Part of a small language model's weights.
Size: width 160, MLP 448 SwiGLU.
Each number is 200 + 40 x the weight over its row's rms, rounded and kept within 0 to 999. Layers, rows and columns count from 0. The size before them is the row's rms in percent of the matrix's.

# gate: layer 5 MLP gate, 448x160, rms 0.168, rows 151-179, columns 80-159
# up: layer 5 MLP up, 448x160, rms 0.169, rows 151-178, columns 80-159
# down: layer 5 MLP down (transposed), 448x160, rms 0.161, rows 151-178, columns 80-159
gate151,093,182,234,169,145,268,145,152,208,262,108,126,161,247,236,259,253,188,177,172,226,253,207,209,145,249,247,200,167,169,204,188,306,215,192,136,240,237,142,194,204,189,178,235,205,217,251,124,269,203,160,181,204,170,96,260,225,232,188,129,268,197,142,189,221,183,148,148,174,226,200,156,209,172,215,174,201,304,233,271,240
up151,092,184,247,169,172,280,183,272,155,194,198,242,242,187,213,215,242,146,200,143,225,235,133,177,249,197,188,202,130,132,296,158,171,180,217,210,273,190,123,146,136,204,206,215,216,236,235,275,210,181,228,209,264,182,161,143,184,191,208,191,164,154,213,225,178,179,210,139,252,209,107,201,146,199,255,120,252,258,184,272,156
down151,090,168,177,275,235,204,170,210,262,181,161,224,181,169,212,145,266,241,162,234,172,195,225,234,211,122,247,166,167,204,245,224,229,78,225,168,197,126,308,180,177,186,157,210,254,114,164,261,159,164,171,214,225,193,171,149,179,176,248,232,222,189,208,276,167,238,233,224,183,127,142,272,123,186,190,253,212,211,175,192,135
gate152,098,152,148,163,214,177,185,214,241,201,101,160,258,175,234,176,201,171,218,276,244,208,215,203,126,237,231,248,110,177,226,197,215,173,221,181,172,134,222,186,183,204,203,157,139,177,273,133,188,252,174,147,216,215,141,225,174,228,267,226,128,222,171,218,198,242,221,266,160,211,242,213,141,190,153,162,205,294,241,242,201
up152,090,217,163,282,141,227,214,167,198,165,201,223,172,177,142,167,223,235,228,144,203,246,182,232,254,71,233,217,208,139,241,224,161,226,219,181,208,189,235,214,228,202,224,197,178,253,179,199,170,138,215,232,254,180,211,152,270,229,227,218,199,165,217,213,199,214,293,127,229,236,138,229,228,178,217,202,205,213,230,151,169
down152,101,182,204,208,176,231,236,265,217,221,151,174,164,108,184,125,203,228,182,172,209,184,195,215,276,160,264,230,196,242,203,214,218,193,197,173,224,150,204,194,241,124,195,207,238,264,183,160,197,209,229,229,174,228,247,233,138,201,195,217,109,263,191,234,209,183,214,194,123,105,184,160,191,179,141,235,279,180,212,237,191
gate153,114,224,211,205,230,119,117,164,177,162,172,149,127,204,182,173,182,232,252,213,174,228,138,185,144,153,176,255,198,203,249,163,184,252,195,163,237,182,229,180,202,219,198,228,178,189,204,189,211,145,211,231,235,261,233,211,206,212,174,238,200,186,196,206,163,189,239,231,131,239,232,210,200,206,124,240,205,249,208,199,253
up153,112,239,195,192,140,233,192,244,248,202,258,203,205,199,226,201,199,103,185,186,199,156,174,190,206,253,165,205,193,187,118,266,259,234,188,192,190,208,189,197,202,214,222,145,241,210,234,218,162,227,98,128,162,188,154,183,236,156,244,207,180,184,198,252,228,190,177,223,206,96,232,212,152,188,155,139,231,191,224,189,116
down153,114,238,164,185,264,238,154,214,263,183,135,226,181,176,199,191,241,184,179,185,260,130,205,266,180,203,164,235,207,199,151,202,214,236,188,154,185,154,218,149,166,137,210,214,205,233,202,105,240,221,172,227,209,152,191,213,213,113,209,273,109,180,192,191,283,256,172,215,220,149,209,246,152,147,234,139,189,232,257,138,218
gate154,114,275,162,165,205,213,211,236,189,199,168,256,239,142,222,201,230,148,161,166,238,180,139,235,167,312,149,177,176,145,214,222,239,212,311,219,208,159,222,194,251,235,182,217,244,218,215,121,247,235,223,173,215,203,253,128,187,185,175,220,229,220,164,172,162,190,236,157,203,168,205,146,246,126,213,213,219,136,187,192,164
up154,108,174,198,207,215,164,211,175,121,204,226,199,232,224,210,213,86,163,189,210,246,232,213,249,146,165,205,245,196,173,242,226,205,205,125,175,291,194,223,185,237,258,170,218,169,120,250,219,168,201,125,300,228,221,259,250,119,255,208,166,250,104,144,223,187,126,264,218,234,205,115,213,211,192,225,147,178,202,196,133,105
down154,117,195,206,168,127,192,225,141,317,197,213,238,175,172,197,195,207,145,191,228,257,269,311,205,205,164,192,246,184,185,208,171,187,198,151,208,187,187,223,154,223,220,182,253,209,192,212,238,175,182,189,242,162,221,180,289,205,254,246,223,137,188,184,224,190,189,179,217,167,160,171,221,211,227,224,190,147,203,166,144,232
gate155,102,206,197,219,198,147,152,185,173,231,199,130,120,219,211,196,250,250,255,229,261,256,249,270,216,101,220,128,217,167,137,170,204,255,200,160,168,130,238,220,251,222,193,136,215,185,243,127,231,140,236,171,217,154,240,217,147,185,187,238,220,201,254,206,166,172,247,245,227,270,266,190,235,179,222,208,238,226,184,171,217
up155,100,212,173,275,195,157,238,164,258,219,231,148,245,160,209,99,236,232,166,180,97,162,164,175,165,229,176,200,205,173,323,231,229,195,251,233,209,193,228,248,249,177,151,208,154,209,291,229,234,170,208,138,221,214,208,243,180,215,270,212,230,228,178,203,142,173,198,265,137,205,136,181,173,216,134,200,247,217,209,172,232
down155,101,165,288,129,155,265,209,144,166,208,257,199,117,174,155,219,221,211,191,213,184,252,183,246,210,193,191,244,223,194,194,185,169,224,178,195,226,124,234,219,186,200,199,192,187,191,126,330,233,207,177,191,168,216,250,241,171,172,183,220,208,189,276,233,193,164,159,263,225,196,269,135,250,222,203,137,231,246,180,199,237
gate156,118,206,123,149,129,247,164,223,249,184,241,208,173,215,183,166,174,174,164,206,136,203,232,193,180,177,204,149,270,181,209,228,193,206,232,217,218,219,254,160,160,233,215,168,262,192,147,237,166,163,151,250,119,211,212,231,200,180,208,192,254,180,216,239,196,166,189,233,259,202,239,156,250,116,216,159,155,133,202,216,212
up156,114,267,261,178,199,200,230,199,188,188,189,185,211,174,182,206,191,267,174,206,195,262,264,178,235,228,162,240,205,229,178,218,124,232,214,159,199,228,215,161,230,183,238,203,182,102,206,179,137,245,201,178,185,233,193,222,256,183,178,159,267,235,194,194,170,176,112,173,221,258,179,171,211,204,170,190,179,220,169,201,190
down156,113,198,231,199,184,234,221,170,176,291,176,283,226,207,175,197,198,187,212,215,259,207,123,229,267,232,251,241,182,144,176,166,156,167,180,246,194,256,184,182,136,246,140,151,194,214,208,201,257,226,271,234,205,151,240,239,250,222,164,229,98,218,257,217,184,251,213,216,226,209,179,218,219,193,272,175,211,168,150,123,207
gate157,105,156,203,263,169,154,215,162,260,179,173,173,184,162,204,254,130,154,145,220,150,289,189,211,240,278,264,268,237,147,216,237,182,214,209,167,223,216,163,248,219,199,214,193,192,176,124,156,223,197,168,60,223,189,234,165,212,272,272,254,195,161,207,146,225,262,236,117,178,189,168,187,153,246,203,166,290,225,198,249,245
up157,106,211,190,201,168,230,275,200,227,241,237,207,220,260,246,227,276,227,196,248,194,212,207,206,203,182,147,125,227,220,149,105,154,160,204,161,148,233,181,195,266,197,195,291,122,249,206,213,154,241,194,242,234,199,170,205,163,207,245,149,194,207,241,230,239,237,236,254,253,259,176,233,255,233,210,199,203,232,204,150,213
down157,107,214,159,229,200,274,154,218,208,253,284,180,211,209,150,229,203,266,221,241,160,111,191,245,192,201,194,191,201,154,217,216,201,159,213,154,197,195,267,238,174,186,146,271,201,174,171,147,209,206,194,92,253,168,178,225,164,119,227,233,189,216,177,201,273,178,234,172,128,204,167,213,222,179,139,227,182,153,230,166,175
gate158,112,310,159,188,95,235,234,226,172,204,203,210,183,230,215,189,191,263,167,144,208,181,174,179,184,155,143,230,136,203,206,202,137,249,212,167,262,132,189,226,187,283,243,248,157,164,158,188,266,198,202,210,139,182,260,138,254,170,250,197,168,180,193,165,205,168,293,181,153,221,149,165,185,234,192,190,243,131,243,230,229
up158,105,204,197,263,202,240,130,192,205,172,273,203,200,217,216,259,220,296,204,168,251,202,202,238,178,166,224,171,166,155,160,271,248,149,230,216,109,225,146,190,247,221,258,201,229,239,142,202,170,218,214,107,192,145,184,198,203,230,193,242,187,151,201,210,254,244,156,137,268,253,119,216,263,151,178,146,189,141,178,225,245
down158,101,197,244,223,123,214,196,129,232,218,189,236,327,170,225,173,220,277,236,152,172,288,221,207,204,250,184,202,263,199,281,279,229,223,184,154,192,225,248,223,224,254,259,242,216,205,231,246,265,234,189,208,252,149,190,187,145,152,161,197,137,213,235,185,220,166,173,178,168,244,240,184,218,222,182,246,236,189,209,246,235
gate159,098,167,161,176,210,214,189,238,171,229,158,167,151,192,260,219,239,109,199,219,210,230,115,155,175,278,229,171,204,183,216,170,199,200,202,247,233,229,125,240,242,220,151,244,84,202,172,133,165,205,168,175,153,279,146,176,231,173,261,167,169,189,217,197,152,173,216,176,228,163,220,188,82,192,200,172,225,216,231,167,230
up159,104,193,196,181,186,140,161,187,162,223,190,225,154,223,191,183,164,163,133,189,229,85,159,124,163,150,209,190,225,187,188,259,177,142,221,205,218,144,192,218,106,160,154,161,211,159,165,164,221,261,230,187,115,216,194,193,211,176,223,164,258,166,233,212,152,165,230,172,156,187,180,185,204,208,152,207,188,261,235,204,157
down159,089,282,237,229,202,252,237,146,189,158,119,229,261,178,229,292,249,206,181,202,186,217,148,192,159,238,281,228,233,160,211,170,207,197,106,191,124,161,196,221,173,239,184,175,173,192,232,197,204,217,176,177,155,234,268,140,213,200,162,212,245,188,203,265,115,203,180,200,229,225,205,166,189,183,232,197,228,176,186,200,161
gate160,110,178,184,213,216,212,249,234,280,151,215,125,197,157,194,187,142,232,210,270,175,285,148,196,142,215,203,208,162,139,167,198,170,211,204,186,198,221,249,153,165,195,183,209,237,224,159,183,226,165,173,274,189,181,193,218,196,178,204,223,135,213,178,228,194,205,170,305,199,219,235,177,158,147,285,197,145,153,204,244,237
up160,109,121,170,223,249,202,196,232,147,202,222,231,236,215,261,164,219,273,150,214,185,236,178,265,122,179,185,275,184,241,163,241,214,165,236,165,247,248,217,121,241,184,265,161,199,223,178,214,246,136,216,250,129,202,202,234,184,294,170,252,209,260,224,220,162,155,124,185,178,139,161,243,203,195,221,262,137,281,206,164,199
down160,106,237,241,217,218,208,141,291,248,233,156,253,226,196,194,172,239,216,143,194,248,219,176,234,128,240,250,202,275,143,222,168,234,220,214,194,211,249,256,161,173,242,113,260,180,274,226,208,184,190,199,171,240,230,219,207,157,174,200,213,182,280,162,212,233,237,134,229,206,120,209,201,223,240,198,270,240,153,191,306,190
gate161,107,124,177,199,142,262,207,184,227,213,255,249,195,189,179,164,206,221,241,192,153,163,206,208,214,205,244,224,171,230,282,183,192,229,261,218,176,205,230,218,170,236,167,157,205,195,244,184,133,191,250,233,174,245,140,169,169,158,149,238,139,186,258,227,174,190,253,191,171,224,236,249,173,155,194,213,140,203,171,251,238
up161,107,136,214,214,228,173,267,236,230,160,219,206,184,243,159,211,170,201,188,220,116,177,172,225,159,196,174,176,153,230,213,213,226,200,217,172,281,194,207,194,186,232,211,247,209,169,140,147,146,187,317,237,214,154,248,191,174,240,290,208,215,169,195,236,112,240,163,239,218,149,204,171,159,172,178,213,95,145,208,204,187
down161,110,182,222,177,174,195,156,155,271,227,94,230,242,180,205,191,245,211,163,159,216,209,167,168,168,199,202,253,202,165,305,202,213,249,202,241,224,227,147,202,149,156,140,178,205,224,226,172,147,147,232,226,136,185,185,193,167,150,127,172,222,247,274,124,111,213,247,229,210,99,214,170,182,226,257,138,200,217,180,210,147
gate162,109,214,235,163,195,191,190,216,246,253,245,143,164,184,236,125,179,161,207,208,189,200,180,275,196,163,177,224,119,217,230,179,226,232,210,151,163,166,128,203,179,246,189,184,224,191,240,166,112,222,250,135,237,141,206,161,301,185,159,169,133,277,280,229,253,196,237,247,172,208,205,208,233,194,223,129,144,229,165,228,202
up162,105,240,233,223,243,274,173,181,217,210,192,179,294,185,141,209,185,233,216,141,150,209,165,188,119,236,212,212,178,161,166,197,174,211,211,181,230,252,201,175,187,248,202,212,162,224,180,169,232,227,243,259,124,249,191,154,207,160,161,233,241,177,161,164,201,149,134,207,247,167,254,156,201,214,224,177,202,226,248,169,176
down162,113,201,278,208,233,176,261,218,115,176,198,214,163,199,192,229,167,165,263,187,223,170,155,167,198,164,200,150,278,201,200,163,97,243,193,151,232,183,164,259,236,213,210,159,145,223,199,250,128,216,228,173,189,198,131,144,215,221,216,249,191,225,205,171,164,229,183,227,212,226,165,203,238,262,177,173,224,182,183,276,158
gate163,087,212,293,262,217,124,222,204,203,138,275,210,162,173,193,202,179,195,247,210,232,159,209,160,239,180,153,221,165,134,168,287,208,219,177,240,192,221,144,208,247,286,268,237,210,220,176,143,149,121,191,160,118,194,256,232,217,125,183,239,210,213,280,230,176,215,178,256,201,209,142,227,206,230,238,219,249,198,269,249,244
up163,101,202,280,223,261,239,143,141,205,180,219,166,180,220,231,186,158,243,237,178,219,181,144,164,153,226,184,251,124,230,196,215,111,208,212,169,265,157,133,244,168,265,229,227,239,233,174,263,143,202,178,204,185,214,240,234,219,207,204,261,243,219,231,213,148,224,173,271,205,252,217,198,207,258,263,240,260,157,218,146,225
down163,084,175,187,162,157,279,191,211,180,231,159,247,208,273,194,91,238,219,173,188,207,210,209,220,248,136,176,173,242,210,188,167,188,188,259,223,154,217,188,158,204,283,182,161,201,172,167,247,130,152,246,178,219,169,218,210,211,261,189,228,230,152,203,219,174,272,217,173,184,202,221,150,163,210,204,153,173,103,194,247,208
gate164,094,197,167,198,238,167,174,264,258,224,121,183,201,135,256,207,231,173,151,233,147,234,241,262,275,284,236,190,196,195,246,173,253,162,192,171,249,148,207,164,247,196,206,190,111,193,173,227,240,235,186,270,190,220,237,120,253,241,230,204,162,218,179,158,226,210,263,200,235,157,225,247,179,150,240,134,253,140,144,218,208
up164,090,220,139,233,214,193,207,241,200,187,179,313,205,218,288,209,219,209,225,243,106,238,200,202,177,244,195,181,245,194,265,171,220,228,138,184,242,242,236,184,245,161,155,217,157,257,219,160,249,195,171,242,213,237,231,218,164,266,182,159,140,233,224,255,324,251,296,147,219,235,243,191,146,153,180,193,263,168,179,226,199
down164,096,267,189,182,249,178,132,208,275,140,175,187,240,183,227,189,203,231,194,212,163,204,230,183,157,221,217,224,135,137,132,215,172,121,223,230,230,218,189,180,221,220,240,258,212,199,150,201,164,172,200,137,282,231,180,174,221,211,165,247,205,153,217,275,228,130,248,250,156,226,179,129,261,264,217,245,172,133,189,214,178
gate165,089,169,258,210,232,239,220,200,215,188,291,291,156,213,130,229,188,191,187,209,235,171,194,182,148,235,164,168,239,198,142,162,142,172,208,136,178,184,159,248,218,297,225,249,183,249,218,344,281,205,221,222,201,149,197,232,194,218,198,243,156,157,165,210,226,185,155,192,181,166,157,193,181,154,207,135,182,235,213,194,143
up165,087,184,216,232,242,300,202,178,159,238,230,198,108,197,142,215,218,236,139,221,156,219,109,235,226,186,164,184,189,232,206,240,128,201,224,139,178,182,220,243,153,240,109,269,203,190,163,235,272,205,209,164,141,206,167,197,197,186,129,194,159,179,126,183,234,171,193,171,180,133,266,257,260,193,217,152,133,215,242,258,165
down165,100,201,195,201,181,170,231,175,123,196,226,205,241,204,136,220,188,152,227,163,225,248,265,129,122,238,272,162,223,211,163,230,213,252,197,183,210,205,234,159,225,193,274,183,157,189,175,161,180,184,150,208,310,200,213,242,199,162,197,257,236,239,174,189,274,239,203,153,238,173,145,187,267,204,179,238,260,140,144,228,168
gate166,098,217,182,197,196,248,279,176,225,153,191,109,165,101,220,267,167,190,150,240,241,183,138,183,181,193,189,190,155,188,225,148,171,208,156,212,153,238,197,231,193,298,205,229,173,286,154,213,190,171,204,195,202,199,270,202,191,248,200,217,217,238,154,224,255,183,219,207,277,206,208,167,265,278,209,202,203,228,203,235,248
up166,102,235,212,190,243,193,181,197,233,248,239,211,215,237,198,176,224,195,225,217,191,217,281,193,156,244,222,213,240,160,121,189,202,199,204,184,132,282,160,176,221,203,207,210,217,170,174,300,250,175,229,282,220,175,165,202,219,222,214,160,221,175,192,214,212,157,267,188,181,146,206,306,205,200,161,251,132,155,185,205,183
down166,088,245,238,201,203,166,218,207,195,206,198,179,139,189,181,250,150,170,199,195,168,267,286,198,158,150,182,203,228,206,167,154,165,207,224,179,223,149,176,217,211,153,228,158,191,236,200,155,189,203,153,168,264,175,150,220,222,230,277,175,226,290,236,206,191,128,165,216,197,205,191,109,207,222,148,219,217,191,182,154,230
gate167,100,231,200,153,198,230,127,216,239,131,179,209,226,158,132,122,239,216,179,150,134,256,211,246,163,225,198,120,223,220,205,155,226,222,181,166,195,232,215,219,220,227,230,240,164,137,196,187,250,214,275,208,194,265,208,251,286,244,224,180,240,227,190,145,187,236,224,219,193,123,201,253,182,234,187,232,100,211,179,228,153
up167,099,210,198,245,195,211,188,192,195,242,218,213,178,175,182,174,152,188,171,174,183,170,208,191,203,188,180,181,217,213,271,161,227,187,238,219,211,230,168,192,168,274,224,262,173,230,228,191,175,199,223,176,217,248,215,205,119,252,69,203,218,153,252,246,225,241,215,227,159,150,198,148,220,169,148,194,147,213,154,192,103
down167,102,228,328,185,165,222,280,176,185,198,175,188,159,209,216,218,188,150,218,173,185,162,165,242,174,198,197,195,235,211,192,165,184,218,180,226,189,150,179,192,225,172,236,260,175,186,218,111,307,274,155,201,152,169,199,190,161,143,155,207,256,200,169,277,204,155,177,219,182,180,172,171,221,157,148,156,194,263,107,264,189
gate168,096,261,151,144,201,286,167,160,177,140,229,226,209,151,242,258,192,201,176,234,163,271,229,206,196,225,255,185,107,215,122,201,245,216,178,196,185,223,210,141,173,216,179,148,247,245,236,197,169,181,219,197,141,225,214,187,249,187,245,233,178,211,196,276,171,198,207,174,249,164,158,186,161,215,219,168,171,164,199,207,181
up168,109,165,234,249,168,141,216,172,201,175,166,179,174,270,206,180,208,214,282,182,193,180,263,234,181,203,208,193,218,182,219,176,139,202,202,150,247,225,180,192,174,278,188,186,145,163,185,253,179,245,197,152,191,157,163,225,144,193,224,201,254,249,223,94,214,247,196,305,187,265,282,201,253,164,226,228,226,262,155,180,170
down168,081,255,289,148,184,227,209,153,167,144,140,196,209,162,227,265,159,182,190,236,207,283,148,151,128,265,197,189,210,186,179,215,143,288,214,178,174,210,199,217,164,152,192,173,192,134,187,265,219,173,205,177,188,212,161,226,200,216,135,319,297,241,165,173,163,184,166,158,247,195,203,182,171,166,196,164,152,166,234,226,236
gate169,112,246,256,242,223,208,228,243,222,211,224,200,269,156,194,230,151,88,203,155,171,215,191,196,235,195,246,210,191,254,212,156,149,283,196,208,241,227,240,150,254,222,213,172,175,214,234,236,229,224,197,174,242,202,196,148,218,238,207,232,218,294,215,211,192,244,155,270,205,228,223,209,248,183,202,215,131,145,177,224,299
up169,111,150,196,260,181,256,275,288,137,112,196,205,205,195,161,178,221,214,205,265,193,174,292,226,167,161,229,185,214,204,170,247,202,226,240,223,167,172,224,169,257,178,190,100,236,221,198,204,213,211,266,130,197,153,199,242,215,154,212,234,125,246,153,177,119,178,211,167,212,300,181,155,184,217,260,154,149,191,200,323,184
down169,116,232,153,238,169,191,273,208,204,256,225,251,158,144,234,176,181,110,205,258,252,214,167,200,156,211,171,139,276,210,184,217,153,187,187,272,170,218,139,170,135,203,167,164,115,253,255,223,254,159,195,208,233,185,172,159,193,172,198,279,184,227,187,202,115,258,115,163,126,124,197,215,159,128,215,214,180,223,221,204,197
gate170,109,210,240,225,121,194,136,148,218,167,180,238,259,223,209,249,154,199,225,239,156,217,168,198,169,282,87,203,158,187,281,185,207,225,217,200,197,273,238,202,177,252,168,180,212,185,220,140,193,198,186,203,213,156,262,164,213,250,170,239,220,215,186,201,166,207,189,207,194,169,201,195,227,126,232,259,239,238,195,174,214
up170,103,189,257,198,238,225,250,232,226,166,187,169,176,279,221,217,210,226,168,197,182,222,207,168,181,265,230,147,236,214,136,173,229,112,202,217,217,217,219,259,233,226,239,177,155,228,145,280,149,250,196,226,187,332,169,239,186,207,256,171,197,213,206,201,185,230,170,250,200,205,153,176,208,235,162,217,125,230,230,178,204
down170,115,166,194,77,222,250,257,263,170,235,226,197,219,171,197,183,256,156,171,177,245,192,188,263,232,164,246,163,147,140,203,271,191,253,222,222,254,207,129,166,180,180,216,214,225,203,174,257,203,179,284,238,152,238,159,199,213,180,150,192,190,218,258,169,248,247,175,248,236,226,272,184,224,142,210,143,192,180,217,195,234
gate171,091,198,247,179,124,191,205,191,233,194,217,166,173,262,171,199,208,176,180,201,178,222,200,167,262,203,257,113,247,154,200,96,249,222,268,222,106,247,180,201,148,206,229,175,272,231,246,215,247,157,223,165,136,183,258,205,167,190,242,190,135,194,226,201,251,170,221,224,177,162,243,225,225,169,177,168,214,224,217,226,169
up171,086,176,248,220,224,168,159,159,188,260,181,257,167,181,197,221,230,243,186,279,172,190,140,236,212,158,214,139,320,206,208,63,249,195,233,208,132,289,224,153,210,172,248,215,299,183,210,258,232,169,177,169,197,191,274,213,168,271,186,217,189,204,174,159,199,181,244,189,172,239,231,249,156,227,153,216,188,197,189,183,161
down171,097,224,123,254,247,162,236,233,226,199,175,207,236,213,271,201,96,177,215,155,197,193,206,190,163,212,143,208,179,249,200,233,194,166,172,162,225,119,161,230,147,180,240,244,212,169,275,169,171,156,268,233,150,231,170,186,194,122,111,188,228,207,175,195,220,223,157,188,236,206,220,160,140,191,141,207,250,167,265,198,212
gate172,095,169,231,180,223,189,178,168,213,232,211,90,196,222,195,212,170,258,191,245,184,145,186,162,264,205,224,264,215,151,288,209,221,249,207,145,291,200,184,180,235,232,158,240,203,215,164,167,248,209,190,197,207,249,152,209,131,214,203,228,173,207,147,160,184,227,152,253,169,230,234,154,208,178,330,139,271,120,258,143,174
up172,102,157,167,130,273,135,158,231,166,186,254,273,133,220,238,191,199,251,237,207,232,185,195,185,205,235,214,228,167,207,96,180,159,160,170,231,135,166,214,225,184,126,176,216,257,277,202,240,171,160,135,237,163,231,203,218,249,195,139,224,177,156,167,178,234,205,291,230,221,169,161,263,206,144,94,251,185,163,187,208,151
down172,081,252,271,130,212,171,201,142,200,173,151,170,240,216,192,234,232,210,274,234,168,230,200,121,179,255,226,136,154,179,143,256,137,232,208,166,217,168,190,260,138,215,260,164,105,246,206,268,205,194,212,179,274,205,205,244,241,205,218,252,235,177,181,241,148,187,152,169,254,179,199,142,159,174,239,180,177,178,234,170,182
gate173,099,174,227,277,205,172,245,206,195,169,167,184,195,224,184,248,248,213,144,182,171,196,204,215,168,269,244,116,212,186,87,222,185,215,175,265,189,157,218,189,182,201,80,175,265,258,158,136,189,226,222,240,212,102,249,251,231,215,170,222,186,145,183,217,174,188,141,267,158,197,142,221,206,206,221,231,277,211,89,241,128
up173,099,215,209,163,181,181,175,186,192,233,184,149,160,190,226,135,220,174,211,252,188,182,153,168,196,247,200,197,186,166,254,199,212,216,113,230,127,164,238,233,191,226,145,190,208,207,218,197,194,261,80,160,228,192,118,236,275,309,168,193,243,263,180,157,196,227,246,217,174,136,176,169,160,189,189,128,264,172,218,229,182
down173,103,179,207,183,158,172,238,203,79,228,86,249,226,189,212,247,237,209,252,179,250,154,213,212,127,246,224,164,230,200,206,195,222,226,115,196,223,171,232,218,122,250,205,112,136,227,289,202,173,177,150,179,216,226,220,247,194,223,277,278,242,252,228,149,168,220,213,197,166,137,219,195,164,187,171,203,146,139,231,233,199
gate174,096,239,300,153,132,196,180,158,198,220,242,219,183,139,209,171,126,209,246,97,182,168,221,133,281,180,166,195,171,282,206,276,162,170,197,160,224,152,100,177,146,201,202,191,217,189,171,178,172,214,109,234,214,190,267,80,175,207,217,203,176,206,230,221,172,225,204,165,207,169,155,188,192,217,156,231,200,189,212,203,225
up174,097,192,218,178,170,186,237,275,153,132,192,163,169,134,193,205,159,229,227,150,174,256,205,244,200,193,206,156,214,293,196,255,185,150,220,179,240,64,178,166,250,145,233,195,227,199,147,215,145,242,154,191,219,199,151,79,187,203,130,214,172,137,242,108,174,268,217,156,197,163,192,213,232,182,193,224,205,209,215,278,216
down174,101,148,189,194,105,212,239,192,157,204,160,138,228,156,232,201,275,248,236,158,211,166,328,156,170,245,219,209,193,208,241,238,225,214,157,267,178,279,209,214,156,205,180,231,200,205,245,224,229,235,234,214,162,258,148,291,238,201,197,216,186,200,186,256,175,254,147,249,221,176,213,180,190,231,189,230,182,214,268,250,114
gate175,107,242,266,143,230,161,193,217,178,228,206,207,218,153,189,252,159,204,224,166,190,220,164,189,117,224,177,199,93,212,187,185,233,250,170,188,121,161,204,212,171,219,192,209,219,210,187,287,187,152,177,213,184,219,211,174,200,243,198,254,164,234,218,169,173,170,198,184,166,113,233,240,189,200,156,149,125,248,159,170,249
up175,111,263,250,200,241,214,144,161,158,183,277,215,259,119,203,218,187,236,215,133,221,191,180,181,245,229,239,129,128,182,140,163,134,252,96,217,187,194,201,240,180,194,193,168,169,240,194,251,114,187,137,170,281,255,208,224,170,168,207,216,201,187,274,251,197,162,161,152,213,217,177,201,161,225,157,195,121,163,228,226,202
down175,083,189,144,215,166,245,163,237,212,211,234,204,164,248,143,98,176,187,217,195,303,121,141,237,207,204,202,152,233,184,212,210,189,207,209,223,222,247,206,149,218,297,228,189,145,189,250,222,236,236,165,177,164,241,216,144,223,257,215,245,150,198,225,168,244,210,225,176,165,195,154,229,249,230,244,262,181,140,233,237,172
gate176,097,217,237,211,199,192,257,180,189,220,220,184,208,257,140,191,212,190,228,180,114,213,278,119,233,229,208,142,200,201,174,259,135,204,223,116,141,188,157,204,195,186,126,223,176,144,173,194,150,182,177,177,205,231,236,175,259,208,238,180,123,190,172,131,209,217,173,224,218,221,226,233,151,295,191,129,166,202,232,198,139
up176,096,271,231,177,182,160,231,247,189,210,165,208,166,206,258,236,237,221,198,153,251,188,217,208,195,243,192,127,126,200,130,129,153,179,197,134,145,190,173,181,175,226,193,153,240,196,264,126,243,219,167,243,198,184,146,216,200,173,145,247,227,260,162,184,190,224,185,230,196,250,177,126,236,175,249,213,139,226,251,242,132
down176,090,180,203,186,200,211,244,152,210,261,169,223,173,238,152,242,278,114,180,211,202,242,212,124,220,252,119,166,182,189,279,161,194,237,212,149,161,232,175,144,160,152,172,144,155,189,227,162,225,174,225,208,197,186,182,205,187,243,218,288,160,202,236,206,142,178,112,238,256,202,141,202,191,223,202,142,242,182,99,202,185
gate177,103,201,214,188,209,296,157,249,190,262,125,179,106,215,235,224,205,173,141,214,212,189,126,163,164,269,162,222,184,284,161,192,222,227,178,162,188,154,235,214,155,189,180,232,217,164,205,247,270,158,257,254,212,217,200,281,223,178,206,212,266,185,197,147,171,214,192,139,192,205,205,238,213,133,180,193,160,151,242,157,209
up177,101,172,232,148,157,166,243,279,190,211,198,111,179,217,210,250,214,181,137,199,166,193,260,151,155,245,200,183,233,142,202,175,218,243,174,273,204,132,223,260,202,158,210,175,156,282,162,231,156,159,252,242,199,193,136,165,150,234,202,201,190,204,214,258,209,161,152,229,253,226,233,208,204,128,211,231,230,144,212,166,166
down177,108,182,189,216,183,165,196,157,240,155,137,199,151,273,195,173,288,302,166,240,219,176,173,244,120,265,218,125,231,207,272,230,234,204,168,248,202,206,182,210,223,228,215,168,197,220,227,234,227,186,227,159,92,212,215,255,179,223,182,260,145,128,182,129,243,153,128,164,186,289,247,220,238,204,143,229,202,242,245,211,231
gate178,098,195,182,159,226,190,173,230,193,194,206,217,178,215,169,162,115,231,242,130,204,123,227,191,165,147,209,160,152,224,297,218,187,199,186,218,193,165,282,196,192,236,195,189,144,208,297,194,189,137,235,221,236,205,218,291,239,195,267,217,197,147,207,280,198,216,99,186,219,213,168,195,169,211,200,195,250,302,157,191,200
up178,112,191,163,202,221,181,229,212,209,225,197,183,169,239,232,150,200,192,149,123,201,220,233,175,156,227,217,199,204,163,195,207,256,196,181,186,211,228,173,221,190,182,232,173,275,200,219,170,201,245,171,258,276,258,199,204,152,196,144,145,196,196,245,172,187,188,305,179,153,198,114,192,236,198,243,136,130,174,177,128,165
down178,070,191,197,228,259,209,196,126,115,149,187,294,192,205,193,257,155,154,196,291,192,169,166,116,148,276,217,218,205,219,159,214,191,193,161,253,153,195,210,241,186,168,234,176,246,208,253,242,275,183,190,202,201,162,161,236,220,149,135,278,234,164,258,103,127,126,171,205,184,176,207,154,175,201,251,171,176,281,170,231,205
gate179,114,164,256,251,209,190,277,187,246,121,215,186,276,177,226,259,204,153,91,244,184,168,210,222,166,147,244,184,161,183,230,211,231,254,161,249,175,163,213,187,212,147,214,190,179,217,147,178,136,188,156,224,145,236,157,211,314,142,152,162,201,168,177,201,195,237,184,188,149,134,177,175,158,154,174,152,222,237,202,234,166